Weights of a small transformer language model: 8 layers, no biases in attention or MLP.
Each number is 128 + 24 x the weight over the matrix's rms, rounded and kept within 0 to 255. Layers, rows and columns count from 0. Numbers have three digits each.

# layer 4 attention value, 256x320, rms 0.0683, rows 63-80, columns 256-319
102110115112130137134108097108132113157128149137124121086170136183114138168151136126166138103186107095118142141168094109135110106129161156120139145131102156070135121165144076171163136164163149
153129115099145136167130101175071070181150115124140117138104096145134116102121079106132147129119130146137175131115109140170095109096131146103175099067127132151131107114135124127131114112153107
128144112125087121173178103132098090141143151099119098114152163169116141149154129180133156109119124133132112096177118192156151148159124130132095111105131131148122096103147144117088137118103140
138167145156130179123128137139128165102136100133120111155157131152101122118136117124107091143147128131121147124079135127164156085123154113136132146168122125131161139106108123126178141165135105
113122119086115138156121147135131138129120097096101133150078134147093139170080142144127092103099150160151080128107131135165140157131128061135137160130116119137105112147127200167145076137128135
115106162147178121138137084114165138142137135103136120125098106122125117133153119139120080135123137143121133111141179094155148119139121125180153146154145155122084168139140091167112142133091167
155135208094133160130127134115132096134172041128141117125142108166108156124131132116112115138130157144138164146125100149168130132121130160096094141165056163125158201128127118128169094168134147
119107122122172131137095125105125149145121159140141141136127113157112107127141124144107163135082124169153128154123119133159159153132146144114115127108177139117103102169139086130097154167116167
108155118113099139149152148140088117120117107135139132130153116128157088132125148124087144181103131091149136144094116137166103166140163103107108143139162128143178126132101112155151129115131122
112154134132143097145082097143073142124145120118118095104104112158143122139196074095097087147124131102104107122097124150154137128127165066105124097145103139155107114118115113134105108146123097
103059140146123129148106167098171110111141128121112119100106120120133071182097125137117157059109090133103114143122130127117112132157126113125158133152123098079147082117162145133101099106141090
134122110097145120142117089162147185139119130154179113127109126112139115131189123118105094152127144144093128130144144102147085128080140117117080120130175086188127115128103137130104117088120141
161120128173142134098147128061147095107114119143137108131154139128102148099164122129135110106129149078139145119132121173108129112112175096117144136116129129158137096134092111136122136127167130
100154177105158159158119147134086127115163117135163141135139129112125091168139099139125200112140099147143139138181163146133147135104129090133090118124087168149136103121131175139165141102138156
101129173109132150128132152148137137124159128143103056106118127153106143160107112140152128104129082075087160143145183078162153139133102109111142142141142131138108164122114160084134091139076131
190153129143165069161169130136144139129158160129120077111106129137161158115125126119130161146085093146141144109124143113142113134128115111101090112126128129152094142144186138118145133110187101
178110130096151168144116153161120095120141160133137113140139137118118152139145074126101126136146124155097147084137129130104098150128144142120158158125153141137137097148106117120122114117151114
109149105123145126095075107136086089139100147112119135115101159138158109134095125165150115127184113151102175133118139166116102104178092118124169139109084073118103118129149147139139146101165094
# layer 4 attention output (transposed), 256x320, rms 0.222, rows 63-80, columns 256-319
163183134146109153141133091135096132123144123169129150135115164115156125131137090107132135145117143102116148100149177120118160134114082155128124124125107120133120124121102162108111124099138117
151103140134124113155144104102167119096129147135136111153134149121155154167138160141145132155150118147081133128116141131102132130128116117096136127107120135124103094122091094129083082151101151
094107125132182112137095146141165149142083160137118153106138160122139124118158130160112120136139123126132109136119156119113149110100124181142147097142129117155130116125113077100156086154140126
111096137063148149119136127108143127129146120132091136124137114103161142154133128138170145108115160154126099117120081086164100158112133119115151161133134136145106142139112129134144113171150137
079093161150131149128133118093138111133092131111067116151114130150129084164146124053151125117120108110081134160126142148110137099150140134165109136183152127141165159101130150111141168113112102
165110121092101165099140128130140136156113102160149158162146134126160113139128131137167111153093097107129128146173101141090106131153152121114082165134140156107132083116105144153106114181138089
098095142158094137145159086182145135123108132126122134101097127147138120147166144112126119130164140109098130151070104152116125129138151115140125136082138098149093098136095115116118132159133114
159162123124108097120152107138102109129110147129179123151094097142159141094127138094120129147149161160151089126120139090123139161121085127133104162133129148107110122149144136157125165114145091
124144135133163127129113154152112124115125132102155159110141139138120127142138137112124117132146167139112128145148134163122145122153137113129139117119148114159118118116136120090089129107130105
154150101128147133196140135174116124111136169174135161141114174143125117129125131153150145085160159117125121108130124135132144127144142111179132099152147115159150154099121122119138132112120129
177158136108154154118117101134098155152156152098128119144112080121164117102159099120164123118075135119118140115122153119137136177088121134119131158156130131130115125107129115113099140116134127
095101148120151114146146156113145098128135129136103125125101121107111128118143128124140145101165111140138148132154101133137134133154135112101128176123070144117102132142125085122143120129166126
116153121110141108104100119123106166143115115082138124123141121110152124117133153119110131143146125129104101101129095119143132087124121111169113129123146122148107119145153107122187102113161158
142143107116099095129111123103154118138140134105147174116082093142132093148112129171146108166174120122131127111105163120130103133109114135129132110160141115144145107124148133120093142149116154
130148148127117078107148083140143126106104114092155146135130132110134105119125138135113117107109172148121118116095141136149093128116140115116137144119128126138141139147132122157128131135116131
124136148128126151136110131105149122117122125108159148123128107144148136118135096089093147099157132143131114091116167152114124132108127162135136108121118101166112135132103139110122116127164127
136127102149115134103147098143129107100140137114118151116132098135111109151112134160138137097100121087127128145104113157118132129117124107126109114137126131147117141067136134137144088111142126
161158119122132187136139103172121135153168130151150102112131117127143137124124126126144171117123120115156177118131158113107137137106105135121105120176110108115176169114115165111095105102147157
# layer 4 attention query, 256x320, rms 0.0825, rows 64-95, columns 256-319
128129128127108125134101139126097126125136114118151133131113131128145118126113099133113112108112116143131133139114115134130120144128125132118103128130133135145133122115154147110145140138105130
155088062157097136141117152137136149134128115083168116140069096174119085158134095075124125128132151151163125109120128113140143133117140114106129106168167145115130192116089148145150120161109125
101099105111116145143166093104099089188162139125147106167093127164156118126174141145107136127132113123126091089096106123092097140134119151166121125164160135115109089117115096133135117120133100
123150156130152133119172156145094134139136117177137143124112104110153134155162165146144142135134171118138141175118096129120126134100154129115154176182133155091085115149090080126110139099111098
111148137147116116123113116128143135157109123145117105157118138160123118145135121097111138112127118117138131129122111119117119130143138118121143155113139145121152158138120121112116097127130135
074098158158154133128102102138108099146103130160112118146125148097159148108148134136113124100141117125135104107120101115140109141149102123144133141114100126145115130152125136112129128116153154
100113118093143176090145143134098119141138102133128109153089134115144160131188112124134156118131107080152091082088134125117116150133129138158149135111104067196119109134132158126162128070135092
127155105134112106149127130099163116092109137122073169087135069104061116130120166084156103179100150122135169136143157118151089134118157117086174148136169116128136116143158114117105147140087107
114140124135120137117109161124153156126129156136109130089160086142095060156086195108132126141120200119112181126125105158075088120134131105106130156131083090114105125141104130136093164102096113
141088117129088170127108147119137108124115174146119116134089115116120182150123153098113089124119129142151130126123158081137138129193126126113138105118131135105123113128167123130156158128142122
127131143137124127155110116138159146153094141152108106128149141095157130113170157175154123121084069144157147122133186125167099122111119185119118131124118136129130166170136137182113125150167180
126148182170149159134090170107134104133169125158105086146061104121120154137154191108137166099124110123168133141172098136158156143180157101155170117151119121159160149106109144071166099121132102
089121144094103154163135122131166074137173156143132108105120128125123136154148158183116118117106129174137120107119136128121141166082116140102131152158112101159149112135158122138107113130111084
096123178180107100081130146137085109122130164127136116101118141108114109106128183108116176112130098148130130106122115119097132111127131123096118112099131133100116140145137120127132129152129133
091187146128161098176154105095105115137101143123128145121137124134114108179163136138076153140111163145146126106116184163093139127112133140104122152098099138107113103132104097158135122143113140
122167130137149108132104138121116098115167171145099088150158153124130144109146121101135126102192113155171147159150132112141164151118143137104108087124152109099115146089118189109118139166147116
108078160135134112121081119126171146142139088083135086163080180099145136121130095107102132140113117159109113107101141178146108108151159149121125160135139096107140109122110114076155088111118142
131165148109128125141138103118099138104123109064106127118126131083145169126082148158121161110129110148138174155127108116080136131149133155123144141125157105116094124125122123138168129141125141
154139085069149160126119097139144140150089147111144145111140059129106150133099139112141101109116184138100153121110174110126157096074130084136159111093127112094089132119146119139124143128126173
101136075106126133156147152155148123140121149139100120109082120139122078126143117112131134135117141104152193154071154135135089111118101127102165117136186133175167111105132090127118119205104155
113146113184079111154170116150104125070147106073134107118115095126125151137118145086137093101134153156095145092078079128095114072138079163097140079191108113110116099152126105141143174114129159
094123114178134138201116101185111120128133144135164096124134108098142068099119118083131167050154095096103111116143103106148108105089139141108099125117070127142152212119109105117116071098145160
107111115142146125107148119123134145139116094155122148085089151167097132139105134172142096102105129130140146147122102077136131148196135132118146131138155156135159107104130148173145120109124118
135141125142117122136155100102099087132165102147131101165116145133153127110099140149178151124128128134167091132161150169132092121177131103158132158129123127160100095090114145091134125195149086
127145146118142141110149093172159142147100169191108108138144129144139096144155133166124121146110099098103146139118120130106157093167081100119109145166109181148051108112144130112126140114125137
104086145153140136097082113106126103130139117176151121119111145145138116107099167208142161102146113135164135126073140151130107142171142121121076135128114144122143154128146137161124082090127151
126177088113084129085152161121116108116146133133124160175151079079133137140127128138099108112135172135159113122142111111194141135118090121103141149140119102099150159108141087131147155092128104
149105139142133176125145076116121111081144147148156106128160145128137121059147139175160132087137084159175176181105099104164142132163131140121158160110107156134132100165111117144121110100113124
131093144118087108173164082090120130140139144139204139134120141162146159152142088142127148113140174109148097153117120109139132115103142133098126121151159136122140150151145165133126142167113132
116151116083155139146104145116106078168116160140143138130126150117134162133136121095151109149141148157121138093146087154117126175184120114120095164181128124085108112111148138128142094112119137
137098116139131185218103167162110179099128107082160130134125121179123150136088142107120072130125096122112143125100139113109152104121102168131155122147158119128133140112122132084171128090148127
153173123123158137086143116125144140142110141093147163136127156123153120124122100143110112141084136142106142162169147093110115127124115100096119137128140082143131128100155142142126099142164137
# layer 4 attention key, 256x320, rms 0.0865, rows 64-95, columns 256-319
121131113119145115131103124131127140151120117111135143114131132136138112130125135164141171121107136167127128125115113119156124129130134139142144141133137104132142141138136137147140104124142109
144152128147111130140082125090127138117114144142120139107177123174168108133120084086121119099129146091147101124108111159147138159105111113145128130114118141129117128108135129125131129133100157
146099068147132144136090127129124100107130133103092141115122109116135138104140138151104122133133165156159125141138117145149057098179108146119156117104120110140112104106143164090104135142088122
158091110142118101108126085122115159110081151138121132146142108114146183114124133186144123124111126140090127146116110130153130123124138132101070116195076166122127119147125112167121152155121155
140123133115115125143139129127145136116151125109135142142132129125110138141119131135120145116153132135140128120125134155116127109129130108136146121151132101134124131144136137105128119132135105
119089135143115142135182101152143092116136126157119119153113134097148185082147150167153123131134081132106138127157112107148070112161163119113110124123131122123143129151118088148128126108142094
121138085117152123133124123154157125150122135149184101103130117117123124152112129132084105119111156098066109141110110135175143140151121134135087169100054153143110153152130116162096135084100124
164117141083085081191098146128143159109095099155122133096123109171108116120155145111081133155121128163120167112126159161092088090106131114106113113132142126139101146112144117143131111092124166
187129118066150144152102124134132148132102109175127148145165145173109159127137172198172094144088140114136123166124167127121100166134136143099132117112118118115104124090173147112114137113133106
154115179143113144138154135157149111114162149140086163161119118096115164151103129120164117144099134150155161154141107167150126123153137101141120077076132172127163108142095119122166112118122159
137101128100069128099119127103119138097065108071125118101129158153121097124113183110113072103090160127111127096122121110088166142165168129186186134149152120119144160118129104118087149146136143
110124123151093139143129137116143117152092153123115125126143148150130181120139101123110116133111164113129114110119112121175078117112132113141133141122138157118138133140085173158148119143135158
155117137118116117107102155084158139146147106154115127158102140155077141148154126108097153137164117203139149124132077160112094178168138117114126140140113129095123103117119125143115109139137119
119128132090118125085113098126151130166151138085131143134117114104152128158108128139127143117113157135124130105124127088149139186149177092134142097175118140149125108133157159099112145082124091
129109157164154092115121112103106166101116159139115161154091114160180140150149105070136166105131108160112141180164102105195134140141140100140129104133143121143115152108150148129154119142123102
123101111104109135102135090164131104146097146113132095141127154103124135135126149124119138132158121124125099104085106127131150158133140130182097121161154103108101133116154119101167132129130152
139135134134107164140122116158114147115179122137164127113128128141118122173132111115108138120120110117090134102103142116097122172148096199134144116130179147129147147169145133127112111173136139
094119145115098135112139131105160145114111148094121143126122127088156119114128104114050135098118101102139144143147145154126135128131129101087087135111152151132145114101129113130164147158105138
139104125113110105134110102088167158115120147156124140130115124121134116103124070159146172121144108112110127119182138122149118120156099122128132153090116167142142126121092134131158139076160134
182113143133101118136082142081127106178157122104162104124126131091118144140135121101122150171117134138117120123102139134167129118092136144124125145162068144138153149128108094160128099131130156
135133176169151079066111142162158102110192099112094157129162107114108161105135187139120116140118115144122111183100115096146123099120153163154125129151153120093157130176149184103126124121113146
160106139165150183160158126173098096114081072135150143159124117128152106149145103115109084135128139096149087121118113071145147154112119134113166125127133103150149181156157170112141068150134117
117106087113121117128108195143089131140135152137111160118159112089125124114130134109170088124116143133110113112100156117103095100117141130142190163110140099134150107117131148188168163115140106
163152093161113146155097108134109030113104155181126136139158124140142116111110145113166126154147110104138152148113178150131127165146128103130145139105121131133111132117141126092138124142147141
187173104134170168150156110147112126117099103107136120146120135125170082133167125132119126107124120146131095150117166071161128106125115139102168099149093121104146099154164109143125113143106162
133139116121158175156211109099103104132102140092116127157120137118162122099130145100131157178085102128151144106083109096156133121138151193115121112110128151120140194150100155099104133148126122
136138130148143135124158137141080127181105148120107119136142127105111155092153144152159114133126104117161096140131107163111103094148144141107116157155158129128094169117117091157092131096095136
136134112159128168117140136141108097165135147137145143117158170097154203136186132139109155124194131131179144113105100103154101139130103107132124150121164172100141172168122129144126114138130157
111095098156092096118096070108126130117137119150094111170112130146140130117100103134112143145160162169146124132132127080121143106156115161133152100127135135132078128151146134085172105114098127
111121126110073152111125127147142128115116132120121142178165150093165133144101108136153130079172146120130080150115103114134117114165126133145160133126164141150134156091115132116126111087130123
095133165167078126140126163168096111113115129139100136142113122120149160128129118160145167144126144139103120161154118147110142073120115139130119129110114110155127127112104144090088097128134146
119141133109135103134152134121119135095162117111123139189172142139115115089099074144127135118151136131153108106162127161120107117090091153118160141150109086128131171135111101135185134096151186